Weights of a small GPT-style language model, trained from scratch on English Wikipedia: 2.51M parameters, learned positions.
Each number is 500 + 25 x the weight over its row's rms, rounded and kept within 0 to 999. Layers, rows and columns count from 0. Numbers have three digits each. The size before them is the row's rms in percent of the matrix's.

# layer 3 attention key, 64x64, rms 0.173, rows 46-63, columns 0-31
089:532511519486516476494477535508472503498488514510487473513513522454481490526471516537514536485493
069:479496571529489502518521512517509541481484534511543484477507482504509494516514516535471478486507
089:516482455525516463496508516489495474506453485523509506454474527486514494516523493502488467518536
096:523507550542470506507494510516486525521453507500469509456502511498522482578514462526513481473484
100:523485485503513472516488518500535484467522471480501490453542506511499500567465482495491499550528
101:513529495471498543466507503505516487496544489478547528538485508525496502495451486452497541496483
107:527479453493515514486519470503515481492495476499564497498492465531486494480496487467468556507525
086:505480480514528494497479545497455518547530507539489463489489527523495467489490551520504496507529
088:475499535532498510481507514487527510504427496543486508493512451506480510508498510543466448508521
086:516496502513535493528518520533462497487488493516500526520485501521467488488499536506505511556514
102:491516506444511522508491483519488489504483504464512494541508493490477537465476473485475550462470
108:537472449494469472546530533463493504505515457505511453535483486492508491472481514453510555501519
093:545488522526497528532493522545510528565505520552466517501502506551501491516525471516493487490516
104:456545498504499488483518491478511488507482520474499513498502487504508556478522467513477510508488
100:506474520504479541479510467476482544482519504476527496553486471510493510431510502498530561477514
093:488512495489509516539504502509535507484488490523465496511496456519501467560522486542523464497509
145:537509477494488484493494519505503455499496455469465499509515510513490512516483466482497532499494
085:479516507499523529503508479467526470506482482517508516515457499525505503472528487508489447510528
# layer 3 attention query, 64x64, rms 0.186, rows 47-63, columns 0-31
079:519477456481516478527517478523519503487496510490471499461474459508515508447517474481499413517528
089:461483527485485517498503498525525531523526508490530475505531455515499506454545497521482479516487
101:488482480504508504519567471542510497497527554501456527531530493501489513486569521503514463549487
095:516479507503496490464496526547527462474482490471565556505518519523486525499519519517465519482519
115:511529454529484470444502553468489477512504488558529516490512540489490541528463512512510507496502
097:498520485552496459508460557481490474489497546491513501459516545517551547485485531526531499494497
090:500489538510480511475473439521534516553467473508523505504501470501490480508515455545527489504503
095:486471512482513503546505473514494524474557517457490470469486501493516487467534488515497465490513
094:482492505511494504497466517514514491527512487525536467432501506526536522476477519532530484476510
114:516510448489494497456480518443491473481514502528496490466473509481481486508477486478500518474495
103:518473489535526502478470509490470505542516501544538507473511583503502500503471560496546524518516
099:472506521479504481482517456533462496498519537478530509501513489487468517464526511523524484496463
092:511495459470533515494486547488498492471501477505474487445511520474549484549475478476479501502513
086:481508463505504458515447490457489520490507496538501481491450469482482476492469514485514467471537
087:484486486445481488499475483483502479515483472464494492502493499513501486460480515434466488506491
125:517488497507493495508509543507499495521495517480514545475517552479541509538503523495489530538460
092:493514519455502513496427462497473483484507489474448470480469494509499475475470484476491525480472
# layer 3 attention value, 64x64, rms 0.294, rows 0-63, columns 0-31
113:455487515491445467513526502485538495531508516505496563492479539497502514465524491543470516492517
098:476456513471477522509474519490555519506502453522478503486533545471484466510494518522547536523481
076:496476514524532502482482507491508531445511511516529518451436487532523536482493477454507508490495
102:514455490509473507463521507475491575476461515514518470517503514583509494501509522497492524514493
111:481537489506507518538515498521484496473470436529494555467466524539526535474466495510481522477471
097:509482466474475464497544513416504534505482511519513522477488491505450485508476504488489493503501
099:507518478511501505499472474497529458426501502517467497540539497496493502499525507509511524555516
105:510477550506479539490477452533509506449538508477527461505471480508503507540499473488460495543486
114:488497518473521496508513514483538498467510500471458498499497491524502492516519533514502491504532
086:469480506449494515507470555513465494539482481482508525479494491493475546496507539504519472497454
104:499466505501443519483510471505478484521471485505489497544513521528487509483494481507470518448498
112:503491504498526498507493492520520476507517516474516463508484466436467468504478436480510471524526
102:491542488485517535487496497522472456500512505493504505485451475504471540529522492506493493497571
072:476491510505443460506517478513565510485500486528512469516483533515520473544457481524499489512495
090:526514494483554530525481523489485538519548464486512527466503491468479475493478477498529515528536
073:494479509501521483544487503515500492535496484489488535513480467478470568531493465487540499492482
098:500495485518541494440516481477500479488489536475488445528504469516502458522507492492507503502527
067:456512528507447518512519526531521465469522564518518519501519515481517458505510449525557481493493
072:526512486520514517523498483495525526443449501554470486500524552506472482530474483494531532558476
112:529460486484495497431465495534501506482542491500521473506491476502464486498509503475474473542494
096:500517478491489485476503497453509487466485519540529479483514495541510471500492519527488519489509
089:539502497535502475518509479503536489448498489522484501517545498466527494461493519497457494530494
076:502533476505494523504491477475472528474484469514488503474508540563503514511525558500482535526518
112:477515492515501495508497495543534507442524482499516466522472511504513515507494483508483485553490
119:512540487536471480500551465517510501476512505545559480504489491541533471521494499490478498532497
085:539505508473486504493535515455475540519475521490483495500551516511485452516543581517514497532507
099:493468495453504479464489551468517481490499511490492509496477487498529467458514510503529463470507
093:522530467467495468469532532478507484482471510543504557474513485527488473445524482515497495461518
120:493511483465470512476509502523497495537466516504497547496503484483439491520523498478486465519480
086:507513521541558510510474500493471541492512483487514471448527523509492513513473520469528535467509
110:493508504476483479511546507462491522522513521468484508500481494533482530521522576508516498519508
114:495526505524520495505470518489512502494495493524505537501503540463511507501478441497547516521501
121:450493515495488500531478511544493485470455469523493470505476523514510525527488483525552496495467
094:486511468498512493507431507489518441503510504502499502535505465462486541494514456525498522537556
073:485539506526542489550535521502484469523529508516473526529464482503517516509506510492546495481523
098:493503497478506517516505526502442517525455477522537478457467527509472525531471525523520492493474
118:522511514507533504469520489494523519471476520481505529497517520491458466493509472479461506555487
119:508502499493563472450489555479461483502475514486502462487494534504481537498503497510556502446531
108:486453533496498489538495525512534525528463469490476450520503541489505509555517524540542499545480
094:488502467526493505487425472479509515482535504528482515485504491473519510515504482445501508520521
113:514521507499503497487513494478447479492498516491516452481496518506536507543476589511494469463514
081:457516504514500531506461502552536515484508430504511540472533525502510520511546517483491496510507
094:475506472520515446465511503453511470519474513494531463511516501488513480474522499493488489455567
066:492514530549497504539520501537501494479469504509499463469521507512540492496519512475494501484455
122:521497488513531518504479519513470484528508508505446527532494486510506529523483507512498489524482
101:472499514474485488531514503471565500460508515491444515495524488490502488491531525508519515545473
109:472486503482461479512496500464541541495448512491468536522495490509509505517546526460514475515493
096:516511488493532480472520530508500508463502450493502515480510531495476503454511519492484488492506
102:499484502492487522517504544485518524487501513513494507475483507500518489474504463497499508457513
106:471493495539563487508498487493498463494505473514487513526499483478566506472523537482529500475539
111:513459496497516499493500524529509508499506450546493465488473526520466528523471469535522531500464
082:467494521528538492517504464474535482505463469479498507510554512480496514507519494472501528465529
091:484515478505507507478473529540482496492494499518553473474480489519512515522479507493501473512496
116:492529477477464489548504496481513465523514534541515498520472483467467498559509505522514485566549
100:464504507537546482495520475491545517484466464492503514497554553494461496518501490481509533511478
095:483500539495484509547472519515481467505536526479494482489444480479521535527503473517533477468543
094:533499496512527470493539486505538479546518490510493484538513488472502451533435479519476493465522
111:539555521501521522499538484514450503503488484498492551515484538553491519497464513512499532502482
134:514493512499517537527456505523450510542515520491493511490464436497497539478519512474525496522506
091:499464490459482494477464483503468505501490510495519485453468468481441515499543507461472464525481
101:520493486539500488515531491516547545515536460538494479515536497510513438532472507495485501527505
083:524495500496470502472505493477474501496488517512456504558524543542506474471516518514533524505504
105:526497495527554509494488486520469454465545530523516471499526465474575475508490541500518469494490
099:502511480517497509501482494499492475450452500511510477463572521517551474468490512506470510457455
# layer 3 attention output (transposed), 64x64, rms 0.239, rows 0-63, columns 0-31
123:523488513508525507492466461526448471492494524465522470489523505494488505501501517520510447485436
096:506499423506520497506534457499490484504498517510517519508461491472465492480499535484502458462525
079:517530543499481497504496474516489489540527487561461472520517515476471479538503511479549520492493
101:483527520516512496483522452503514541526526496522466478552502507455514511503501486514537510460517
112:473514522478520477465455494516485476509535506550500468516521455457454476519498516468497483496526
094:497511518538509513541477481520488531471535488499528473540512510495517467518496520507552483483496
104:517491528485523503481508530478481492514443475484511524465487485482499478456455490504469438531528
102:479539525521527482490476548460466516539450490495462506466510555497534535481494508479529511488478
114:540482499506471500489462473495486488456485491531523514468496492505494466497471455505508518511531
082:548519477528553529522516499518532506498512498546511513456489517517502452552469530464502466505492
098:497505538505517521527519467535503535470460510514440521540504489523476522480478527495510467510506
105:525465483504449512524521510464459478511478454456490505466459524531547486490495518508488559518512
102:531496551499537536488494483495525509501513471508494501484527511499514481494498481467473506552485
070:493496515472497504525479482496433493468544512467481522481504524483463536476490498491541490473501
092:493497446514493481498522528477509512505504494515579484505485531491541499491534515486482515533518
072:539524533523506512506475525535480479472516480496543522469466535555525459503502522503519481513497
102:491488556489474541477529489518532495530492496473495534474498485526512502500509483518492559497502
065:518489488522490547458543504472481482518486493451464528489519493535484520492467533516471516490503
074:525508489468500506548497503503463492505536512512483504469473462441521480492493504493509499481582
113:487511444543482479536533506442522479509487478526481519524522554486508539509477502497531498523514
115:485531526486539507523505523518510538512497536492505495500543502435492521512523499516516484506481
096:513490543503503499517496520480444503531467485515515503538506474520494486505491531543520485536527
084:497514499463529486491479492507524518499507532554479477477502448441480473479499446477481460491517
102:493516490501490464462479526446474500520490491496486496489508527472507505474480516474502536489501
119:453524555474507513507513541493476499553502481479470492459527477466467547509490504500504485460489
091:482501450514505505502507506490544524513494506505545505509507467491540528520508433535502489466530
098:536509500536510527506518449500520485477506508503511505509515515501468508580493493506512579495486
096:477479524496527499503474481496471479453487489476530456507523456457451494526482474521497485506503
118:489467455536544514508478485491504449472541481489507496492523522537528519530469481490505512489533
081:499512478460451479518483505529527530562504492534501511504488451482531473465531495491504470540514
106:512499496525497503478443479505534515509526459483543498493497487512553471504484430515514467501487
110:492501522461533510490505529518476487517520504451538500476508508493494513501519529478486479492465
125:498548496512529505433478485491496484517532511506503542522504514492504481494512515507516516513502
101:532483507503520513486521521480479493489474475486522507492494525510498451460505557525456459544467
081:490540501514463508440462494521530473494486469481536517473519481514504500517501468500467527485450
098:483552497496521508495481493512535529519545534536490501521514492463511471519540503466521507509487
113:498467480497474492547491541495479470519479510493517478460523494486552520530482495503514532477554
123:537509510480464520541510457522564522487520518484496528524519482481527478520529488490508535558467
105:531531483520509521466482470494484467506513514515531553473450505541504486503516481515523514457497
087:512477525475522511509528493503480503506554505541467494519495514541461476458516529499494478519501
117:485503521465499511497467466499536534521521517474463523497533468481504497496503454462497486527450
084:508484495486543493475509508498488471516513528584497507490500503531439493475491493468506491486552
093:514474553463482539516505462533494503512478508460495505493506466526478498497531477532494537513446
068:518515499472491508499499500507475474545466489508461513439482438503478514525477493500479494465499
121:508505493504491507497504517507524467454522494548519541472506540534492509530474476478489467521500
096:544478490519526499485483520493466488508479475473562493455458485507531457492472488548498467476530
110:518487514504535514468471490519477491459538496526498475489486503547468479514484449520516531420530
098:497493479498495469512465478473503481512469474495545491509516463455508508511474463471501482521507
093:528509475521493498502502442487475508481496498532472470539486461488462505518510544505488555470513
111:484502521493449516421503453523515450542480504520507517534513460536463468514528480530489547497470
114:496558491520485487541505483499508488474514513546503539538491519465472502505513544474549478515508
085:524466522470476513525481488548465490512470512494502514480474463550515458471523508523517519506515
091:487498482496488496489532493464526499507566492540447505541538540464469471499494516481508508529505
107:530524479530522547502484506469471485498512476468510507446519512495533485495498518515468490503461
101:483476489466460482510463508538476460523504534503514517487498479527522482470507489496541518494546
085:546534539514492530450486493492492527475476476498480522474499525533480473474494502490471494519429
094:468481513487436505558512505522493497459515503465529540520505507516487546487523519513510515510510
109:462495499467495475512472550523539508489506492486530493483538496438534516512478468463485442521519
127:516514476504482492467543535502549514501495464569489464507474541498503464520511455515476479504495
087:520522459544514495530489492466502478495500518555457470505495512512518464527508491515535528498501
098:452511476499462486504518520488478483506502484537534534503488503521463566482503473521522491468542
080:493507483483500502491528477505540511466458501470483514494490476454494530493466440501466459485494
107:471515515496455504462528510478525473547480540482477529495516478500492500516524497510486546528478
105:502480517463536496527509509507481503527492557504460507489500442489483516507499527500486502532535
# layer 3 MLP up, 256x64, rms 0.291, rows 0-123, columns 0-31
080:468470517524528536545481471523469471485500571500531494514441461534471523514476481525515533513504
123:514502459537540503522494508465522508540508506507495475497520512480511534496451546490529471474533
091:571519493526505496512533477517509528527456489511511520476485566558515433489484505535506494530470
083:491465544518500525517526473533449474472508498497503508545493486532453490471513508536518481464500
116:486485456477495454523483516509499530539501537498529519511493515469522537521524498463500516503484
103:520517478495502505489520493495528464509490493542485513490532478531545511575494518476508503463474
099:546501452558515558497484453521516497481543469544493515534503490510527490515491507499535499443517
097:465509522519489509477542483499543477463497498488520502536533549478476494542513477520468507521472
092:507438505477522553495544495481490533524482517533473468501494498531485465503517499488490503508522
089:475517466514530458480542475516524471499508523540475541516483494569498519507518510472553459491480
096:462501490525477527518516497525534485459518504491531492526540504493520486553517461508505502484486
097:489479471500493489523529496480522540538501523526493492529452506479477494473537482531502507524514
106:521504487509485548506485505469535483518490497491453521472541464500526492494498527489498499503434
096:489549492517505496508536493486489504511487503525511558518472502497520513551503491542490483480552
106:531532484516534521503503502465497518500541508528474567507473514521550504468508492503489509468523
095:483513510511534511489519546467488535489487508510511507496487499482496474454457493505477497545570
109:513556508497537484439485520545537506505465513489530511504488536508550530496490513492469480520540
093:513476516537524497489494500501474498472522522445503535491586489483525472528530513502498475513485
101:521461494510508539522499534501465522529512505487480524561500507558517497469495553490548506474521
098:489531529518519497506508477541503460513545492529533518463549504508521487506488494466515477520485
093:531525517520479507485497474539541514474507526470517568521531477564533466540497454516503532512478
103:510506492482576469479543479501484500494507489511537474470498482539503516491545499490504538477519
099:517464478489491513500512487480534522532510541518500523510499479527519509485497515445462527525475
099:493502476519494448509520507508528481568515549511516525525499493478513503479511487475499466514550
094:500527460512502483514497515504524487503509507587488520537495494515501491525474491457540496488544
079:488532532548490495512455485495480484509466541470501513533551528475504499494470503501544473484475
103:487516508490488498440513500470502479485501504526481474472542519439492472495476497465517518462500
081:516499477571524515511499556481478516511469483508539514519488560490488503506494527517480471510512
094:495520503508545503499483538489502521486469502522486528450514470490561426494479466461504521506496
103:482543502489545467487521508494480540513456508502483504451481506470482550522508471502490531440528
113:478492512498511579522497506492518520486484470510492533486523495498526543480525487479506489540479
101:473490552526494532515461533504501525520497533481547527475511477497536497535492526497506528507468
099:489474479510479527510557545517469480483532470470548504543479473491515445508495512474520481550530
101:508505512559568516458473493516493480513541518494507506519554518508481484521495516476477505480568
110:523524466519511465545583533530489507488536545545494517517509492491565463498531492481490487530494
108:503507493508499500489498462506502523473500522514512509534512460499534509513527508508466510537518
106:469487513514523495463478501500517517462566522483493507538449498498505499456533502450475506525540
106:505518544446477526512524507510536506507508518492467529489511487490545496502513464500510531501474
094:503494550510480534485564546516518500503500491479571490491495478522523478488503495527486534496487
101:482498547499477466490507505510516471496487493474520505486505500514522534488485504502455513486510
158:522475511480529520504499525495482538534533493475462487515500515490506507496516564513563514493516
098:517512527542518517477537512497540509501524532479484514521501501511523497489520558490503478498489
105:467519500493523513503480547499503491476513529558493528530511503506529490489558465497551501508497
105:483490510503495459463496496502495449473560465467505537516575525471525528505501500498504489492482
087:492515465544527445474520482445516494475542502496498502535512516473515486490500468504510506452519
121:508542498526506482492481516537538524499526512542556452505501527520558465491491522509501473503539
094:532518511495524518515488461526489505478526529499534493531508474468457502540491510505483466493519
099:553509483539513506522499498456494527522503502503480515528456493498554487478476488437465485516510
093:583507484502502529474510485518489510482483500532520506473528510538482436498492510505449478485444
088:505470488501515516488521492508500433535487480498524500507536511462470481553480460520477479495509
095:440482497502525492537521514517494486496515469520485506490489514497515519436483532471521439496479
101:481463501491473519509468512502533532484490504497522508451487497517511493451481483469502501497532
092:481503570475511469474514523504465485517529482497521516506509510523561522457509515515492477469512
097:468494512447512495468458484516506514524452511513534468446548499484496502471468534511469524503530
101:490497561496505523519451511502514501532516479535524489494538491443496476507488487489537480519508
081:478463464529450518484494465449487537505527481489500499498448539498523488500474510512499521512512
093:501548490504497473518460488486463470486502526501518494527500502456553501527469497508543482484527
117:533485498499508511498484501524511489466516517486538536519537545526537509485491474476542508498503
084:434527513462508475514528524510491539528502511549496463536508517449478521490490544472504464508482
095:512492451531504460517522482541481530493511510515496543467533487511501469465485505459507493485529
093:441488551482451468501521497440471494491491504478483505508486539471497517508521523505481535470494
092:451475510553484529447496505504485511472518530517494528504495472520518491496511527476497563508510
104:528547519499528485477525501489529484530515553519502500525487513502509514509494482459509488446562
100:474534462531517519499532519487525440509502535505500537497514494488522514522517492539463525493517
104:516491541456497508506480516501454497504515489487524487451499501517522535483492506513481530473501
107:470486495487494456467504499522512499467514489527508526486498452561527512502500504474474521476537
091:537476466512535513481504519484475520466544521481493504526519439485466452490514527444490477507517
084:489526508519517535463459524504510504510508533534546533473475496482487473472493510476449537498534
101:488483500574543536495457504515502533479522498497511531498537497525512485528482490456498470473488
104:530506491557493509473511458480495484503537523466504517535507517537538506462567519427490478514490
100:522509512487539508438479479505507498539509516525517467478516547479508463475490521484467451509450
096:507504535475512491511518483484509557497511493507501519498545454499538526487472505478534447494480
109:532506508487536515502520517523484497477528543539495517466519521559499499501531508488509515485459
102:493502529505489515501517516517496538512527496510493539509512549484503540487525484505507496489514
089:449497528461530496502520492515485537539504509507516480510519453462508520467518507549501466520489
102:500458493489516499522508473501492506518525485479536466469503434510510485532486471428475490520501
136:482466521547517506517454501531491474521483498498557511445506491519518494499492521464517476479477
090:506507516494522496530517535505473549466519540484493507503540526515509472477511547494525499539507
096:526495502485499484491509490499526557450461515488519481487518472486483496504472487514488457482530
103:497539507482461488553524479520482501525535495530541494505491491504483501515478529541522508523496
118:476483452496520542516513501496461492504521522507503477502509489475528527511491561508487522503533
079:454507475487512495479529503502530535527484541488516490499547500475497512544517488506516508480483
096:456478532487499504486493531492502478561500514460518471482480487492457547582498500527497509514521
143:526464449462486471491480496464483494561460513527536523531528475559478502473493472490510492512513
083:473528512481501502484472528535502449488547516464517533504485497498501461502468535516491451540466
112:495510503501489511490480480515508510490536513503510526495575490495507527494515458527490517509524
124:484503513479480521518521523483545513553520511530498540492494462503504567502518494527513518504530
068:472448488503493515509503491497541501487501508516440483511493502505465526500508455527495456515547
086:510528514497555507534531525465478538524516492505507452495492522478529518537497500520503536496532
099:507502524459490485548543492534464498514489521522504513539466491496501519468507522532521534480517
095:508559509497523508495522511486495475497476498543502511537499529493529473482522535517460474542451
106:521512507502497492512517470538506530486479542501504542532477470491499533491520493506544467484528
100:513475487540530470476512474517502496447530522513514530500508516516532456543484499481495529500476
105:511465447541476504497517504456497468488499512492500540507495521537508475477499480542486499511502
104:485510514485510484542495540510459517512512543502485501472522506489530487480456570486507522523520
142:479507523528511502456480503480475450532494506467516551453521531486483498532479490483494487477493
103:496492519513529513498501501505530518488510540478499556489497505513513527492507463475496490497500
095:527489488498537536483522529523483490490532511511531522453472507564481491488503510482446471474492
087:492532511509539468469496513538498485519514509528513509465517470512468510476505502504497515506520
096:507499508511492547546545507514492509495495485492550481493487475532514475545467519514540521500506
080:500497495503499535515515495507505477511501468498542523486493478511521483538446484471465516471528
053:510482498449497472474455470492493500538505499479530501480484490484505417510491486508506500475498
093:508492513507494488485466538465547476480518555525544476489513486444498502516469536490455505525490
084:510501458497502492496487481525521488492520507501524518496439503505536436493542471511557490503464
113:573496532518482489493468493524539538504529517474531519504495537518530484497430497473551471497516
102:523482498516531533494508560521455500507533513544503537533503539473515500494545511502486511486548
088:477463494529544504459476542482488472544498503483519464493518555474509492511505468542467504487505
093:500467490433493487477458525502473459516467531513555484485489499487493496507489489501520466459505
069:462515486520495507490530482520523473474560488504489518527502541459500524489537515493470441528468
107:499522520484501480496491491483499481513518490465515508530515493476506481528499530532523522505466
084:494491507513510475509511498485445491509468529456515504485535448443515522526497465554490522482492
115:505500501509500483563528508518466513482490488508531481548499507507471561483470525463549494538526
099:502477508559481506515478485461557509474520497478502541538518499526520515463521498469494507546519
103:477482541481518509527509498481505516468523503501475507510536530509473544529497509497483502488505
098:496534482538531521483511523533492492478470518459447552495513503457521500478497503493506494460502
109:525482529420501515477486510472444542537496544505504533522504474502517509475507494456482455495510
093:490501505514454535510473513524546493523516515496478522519515468481494474506499494466536506570493
086:512481514480435504480504535514505532529479536504538551461458515544460483509499531500470529553506
094:509470501527502531531518546524500468482546496517511535508515525538496526537471512466503510517539
105:533549474498530482468482515533513524492517532549524518521497529494495462515532480491515499479483
110:501518536477544514537526456488529480527522464538485488529488502502511556504459482505505514504515
087:521481514523538513493554493494487496477524474499496493528513529511506521536510503480523435503516
091:484482491489526523478482525484480512479520494530516468485498490516539449481507489503503490456494
109:502484532546588532487518536559531513521493513504505498499502505537533486489507520467530495467485
# layer 3 MLP down (transposed), 256x64, rms 0.269, rows 0-123, columns 0-31
092:524529510532545510513516488518510451543474467502561505450457492520522504492483446488508485498472
112:489502519484465508482503482515503501438470454513476541495492505519464514476461472475468507530490
093:516439474477483498480490485485524441523499481474477468518527491476499514487531524545510492513532
083:494540498495568493476507485527521511524505510520526503451488515505521542529515472529544472469485
124:511500557489490478522528503504486523500528506473470532541484478568525518518500518457466499510486
117:525491504509482508507490483522525521480501471581522515469520521533495456481468499526490506510508
095:534482479522517460480490523513485491463489507528517484484507501528516525485469492491492493499496
075:527547462463487496506480493485463506524504492556550513491494516530510501479468526491523498456479
087:481483495497496499494502514530490494501496511472497538511533509493516550501500503507486480529489
094:489516500492504466519501517512515480515514501465462494496459495494493508487540516487509443494512
105:511548521517510486499509503510467516490483494529514529503478503513479524492492567519474496509467
100:474530499484537475520484462512508492515520476519546506473540497465477501509494456504511545495478
103:504546542494507508529484463531459512479500477529545531518479483528522520469499475497438498498477
094:498440501522500524475453493487495445542497475484504489532485508469494451525540514536466512537489
088:482475516464500499462540502488520497481492511518497485499513539477458473494508508537523546477510
095:550545436516486522511533489503485509561529531529500492449496486525494474509480496507498504480504
097:498460463475455497493485506494483483514514479502522490529446512514473541495520502532465511501527
095:491519492504469459543525545526495467465493539478484470503533469474476489505510492481474524510505
106:533537486473467480532444511473475542470516493491509484497512557530526526479525432490490459497506
090:474499496488501495462483514520497508496472474496480505510463510532484551504520454534504488483507
091:452473482510523486520561517480501511572510486535505442528514493472517509482504552528489465513502
111:504524504525428468491479489494504524499497509494466548529519522519493516489517507494479477519506
110:485501496536496518499476481501467499527501485518475495507518563513510546545490542560499525503509
095:502471504495542507464563487509477499492451505495500520518506528505476484524512497522493519498487
094:491425511517522486476505476458504502498508501489460480517566489502500519484504495510536518496491
079:513506457474504498473466510489525509513545505520505481501508517537499481488501481476499546525512
107:502516513487497532508526472507492501550501485505485484505470470527485505495558549536487471469511
064:473504540534503504481507503519478565480497504463457500508521499508522490444473513493521496457499
103:566520471476493491485477544505504522476521492501492482490443519527449510556494502497504456528510
094:497449497485482471473459514540505498462577468519496507530472527507493517479511532513464516513491
107:479478467488500504515505500534468545498503467464499521499498471528500525486518440499508507493447
111:452492489472473500449509485500522514518532514532510520523508500526443476510497571489510501489504
104:504496517504526493479482504474502467527478514540506460499510476505526509545485507498488515469470
091:492481490478497473477515481446519470514479503459472538516546475449513462497491473469480552514477
117:477505518481498484481535510534488484462481513472485509555484518504510483503526500514509524517456
083:480481489475520484465556470488519532509517517467485519511516522539494539476499517490538512469539
090:475506525529504468510515518474486468500467508481511507553488461461501494555533479501473484523500
100:552540468515525498484463520511534485503513460506518520470472513472510516517504489492511463515477
093:532518516520496508482456481503483476430526451498464525535514514501500489465499469469509516506530
112:492544530525495495492483477522517496479522479508491492534462520534556528457513544490496529550515
111:500466481479516479506491511492500472526505516454500474501480495475442481547540487531494492539508
093:453474489497511500494489502521523513491506486524511514504493455521528546520493475534540517499501
109:489520506475448477481471523438483529513491526481559503469505511538485522482496478464491480500485
107:492535492493479498523517490523514505512506504458480534559501492507513553490517454488509477437523
079:460502500489508506471480521515539518502489541519479532481533456524526547486497505493542503455490
091:482498517477533527545491541525477509515490475515532538478457517474510519527526455505517527518450
085:476553516501502509504491487515528499508477502492500520533531497551499506484511534476550554464502
106:521484538521522487491523455474506475472468480514500470499516495477486517449528487501491477505509
077:472513546466529458525517478500499455474470499495506485490458512478478542483517486509526551469520
090:471527492534476516490483508487489505518499511504496513485432474458519469496487525473462493521444
086:450474493490477515503498509488483507521504533493487506493470463454457493502547493522484469513524
108:480488530505474489450499467474524494570501489502499478499573491475482470472502501513533493481463
101:517492493505469492525491473494499562480538478497432524517525526482499465455508546495528461480515
108:515545510503504504499484485528514485453469450542486498499520557507528522468490491517527537454486
098:486466533511520494493486492481498486512491499418483519468472521547506518509487538504515505487502
088:520524491528482504494536511507526506532458532527463521522552487523512509493505548499488483487497
082:546474520461473514461506514480510458490509455474501509507452558465446501520527469540484523469501
126:485491471511513483489523494559486481513520536472517503496523485476535496458478492453500501522487
082:448494508492502485506510525518513545483517540491462501491473517481463538499535490476508497488522
112:508515483506496493467499514496493471524477490479474470493532474498506439548501466480494456457457
095:502498495494443528528547507454486504533475540491506509531520456499505470540545488494530486500481
106:477494559502486520463471495506518515506439528528524474487518510459502515501498480479482549560486
124:478468518514464528550463448529499494528496502481514519470512457484498510517550514476511480510475
090:508550553469484505566472465507489500522507499527524501489458495540450522465515520474490468527498
097:482529484544530467489503494504463536499507529514510471520523516495521449486453532509502524461533
118:489453469510515523501503527531494521529493497534486506520521467511531501519471518438434523533566
078:496505509513546511554491482523504482535492494463540468482479465487514495498477471477527502511492
080:478560492541464523568521521488455475498484501493474525508472514481489476516493480491479482515482
098:475473512469464456504550502495490530484457480476502524525508510463490505524482485451494505522509
086:492515515503494483490538532519474470473511494452482528480490462427511445522517499456502519503506
099:502491474497484503530469515505466528469513498519500502497427490503512527493497480529460486560493
113:512507483497501473509505504482461497561484481469507499513487564555504551504530495524478502500502
109:495521515526500469506471487504479496519519503459479456503548477485498489510461466483526512483546
101:489478515486506494515479515531479516470534478536509456488450506531495528499458516492472505504461
081:513485492505510515463521511469489497508484545490511530450481451490486486528486496456512492462518
118:493519460516505499507483486493527462496483509522488517496493519468494533457531513542509534486525
156:503520468476510555493497513497466519526488512488467535451475480519496535530512525499479520486489
089:483470483499516486513502531531498442483496496488511495498516488463547469530522502467505525498556
092:510535502504473482454508517517497534518449482507499504494445514464522536505491474529514519466516
094:471527512514519481521520519508485453492475537452498526531531478494551471527498472458521483491507
103:491570515522487514475492466496528532448532496496513471491527511544478497473483554487497536499518
075:513476518534477506532512498477504505515506487505486480550518498509514483462506503514466487520551
099:475506537483483502479500493518491522507493551487500463499535556522458457491458489498455500513492
128:520460472479499475522487517510497487493475453499470487514464511571524491504519478536489504532491
086:469510507501557490503483511514518494504499543550468461513494455508497532511543499510551542475551
104:477516513524510485500524444495508512467503492449476518531492488516525486488485507512480503464529
095:506488517473480533489490517508503506531510519504524509486474558486488515524546504549475517523501
068:521496461490493442538471529501505482500527513491504478513555482468492520514484492492491529507508
085:502501514517534512456506499468504508497495540501517530541514529506504486487466492521498502481542
112:499468489518485536499512508466563492414522458522507513490487560501534503509491472541531496490481
087:525524508501473502460509461494491510548523476487482503487498515529455489504477492532517487442506
104:501507453491499530504456491525506497542513447468466509552508507493497503509518492493506481508516
104:464509529450506495515497499499496489481482499477534507461509492451496521501482502479542426494499
117:491510521509523468509488523508459515473488457536488525533479490528548527489492441501490487528493
083:520517497546497484512512480535523502489473518517500525486506472499495520489483481535528480470458
180:508471505502539498478534521464470507535467526491529464505464492541503537497470537475496521508526
094:520495482460508505505514488489522503491533483478511537505520497448523492487518492494549460500492
100:517503513525505516499491494515492483464557529470447513492511500544525496494505513497519471473521
077:506486520551505469475512482471505533490554551445461470510508520503509517506509529516524486450533
098:505521509502477501490531470503526530542485466474504557489489494500474489487476481474478509509453
094:540510498508502517483521508474540479487478473534537504469475518513511519521455498543529485492510
071:505536516502504504510459463500525522476524467484450487492527502520529540502483496491564563493498
095:529515507502504482518490523471482505505508471510484509511495498501514497506482504459496457478483
082:481491486500503483491499523476518519472457471534468520475465501485479558484491471512478511483508
118:529535504550493478512472541490491505531470549492510514474500507482498520498488502510511547486549
108:537504507493491522541523517522514487473474471506531510510474524462539534498536512534474488521462
096:514477536496451514546463470543514502511486497504518459517515478494481483481541517494476525502499
095:538524563463474506498493467498535505470501502465521490525462542462504486509525497542496529508503
089:492461522491486492471490489514524541484477507519560474466516499515524482552509468522486530494533
099:514481514483503546444533484508491500486521523536499483506542487540488513529517491470443482505486
108:452503443546514523496471521475493525524497506504528485478474490440510492498492545493511505508525
119:488476520519477509498509527471505508501532517491503526488460491521543522471453493475493514504468
112:546492516455476526508537551483484492530552489453489502495515498482453484480503466483477491477518
108:520523560523501519521498511515486526501483490486483505471525526456522549549491461483534565486511
106:509477510498487466499495424472489508496460462531524442481479493498450536515532492543518520546533
113:482494497515492532528489525505506504481494503510505493512501493471542493511501539491457515513524
093:498514530516493485473537525499493488475469509502494496484510492512515517490474483524478496436499
086:498535465509500515480527498466509478510457544506504472469507471493474465506486490470509502454490
092:494510497471472484509484503507502562516504507522461507499497483514487462490531506539504478496499
106:509525480482499506535502497520471509507497495512529501514460525453498531528510459499475466599469
100:519450492489505496478540511497492498518507531494492501466523445529531480503477538490497515470472
081:501511521505497508515519457514498524465475541525484502463492466502536541556528480516502500476470
102:545524499490484485546535466511518488498519505523473533490457520555495509537470492483495506483492
100:502503458525479504504568528512507480519495491512497507511561482505519500513484511515526494502536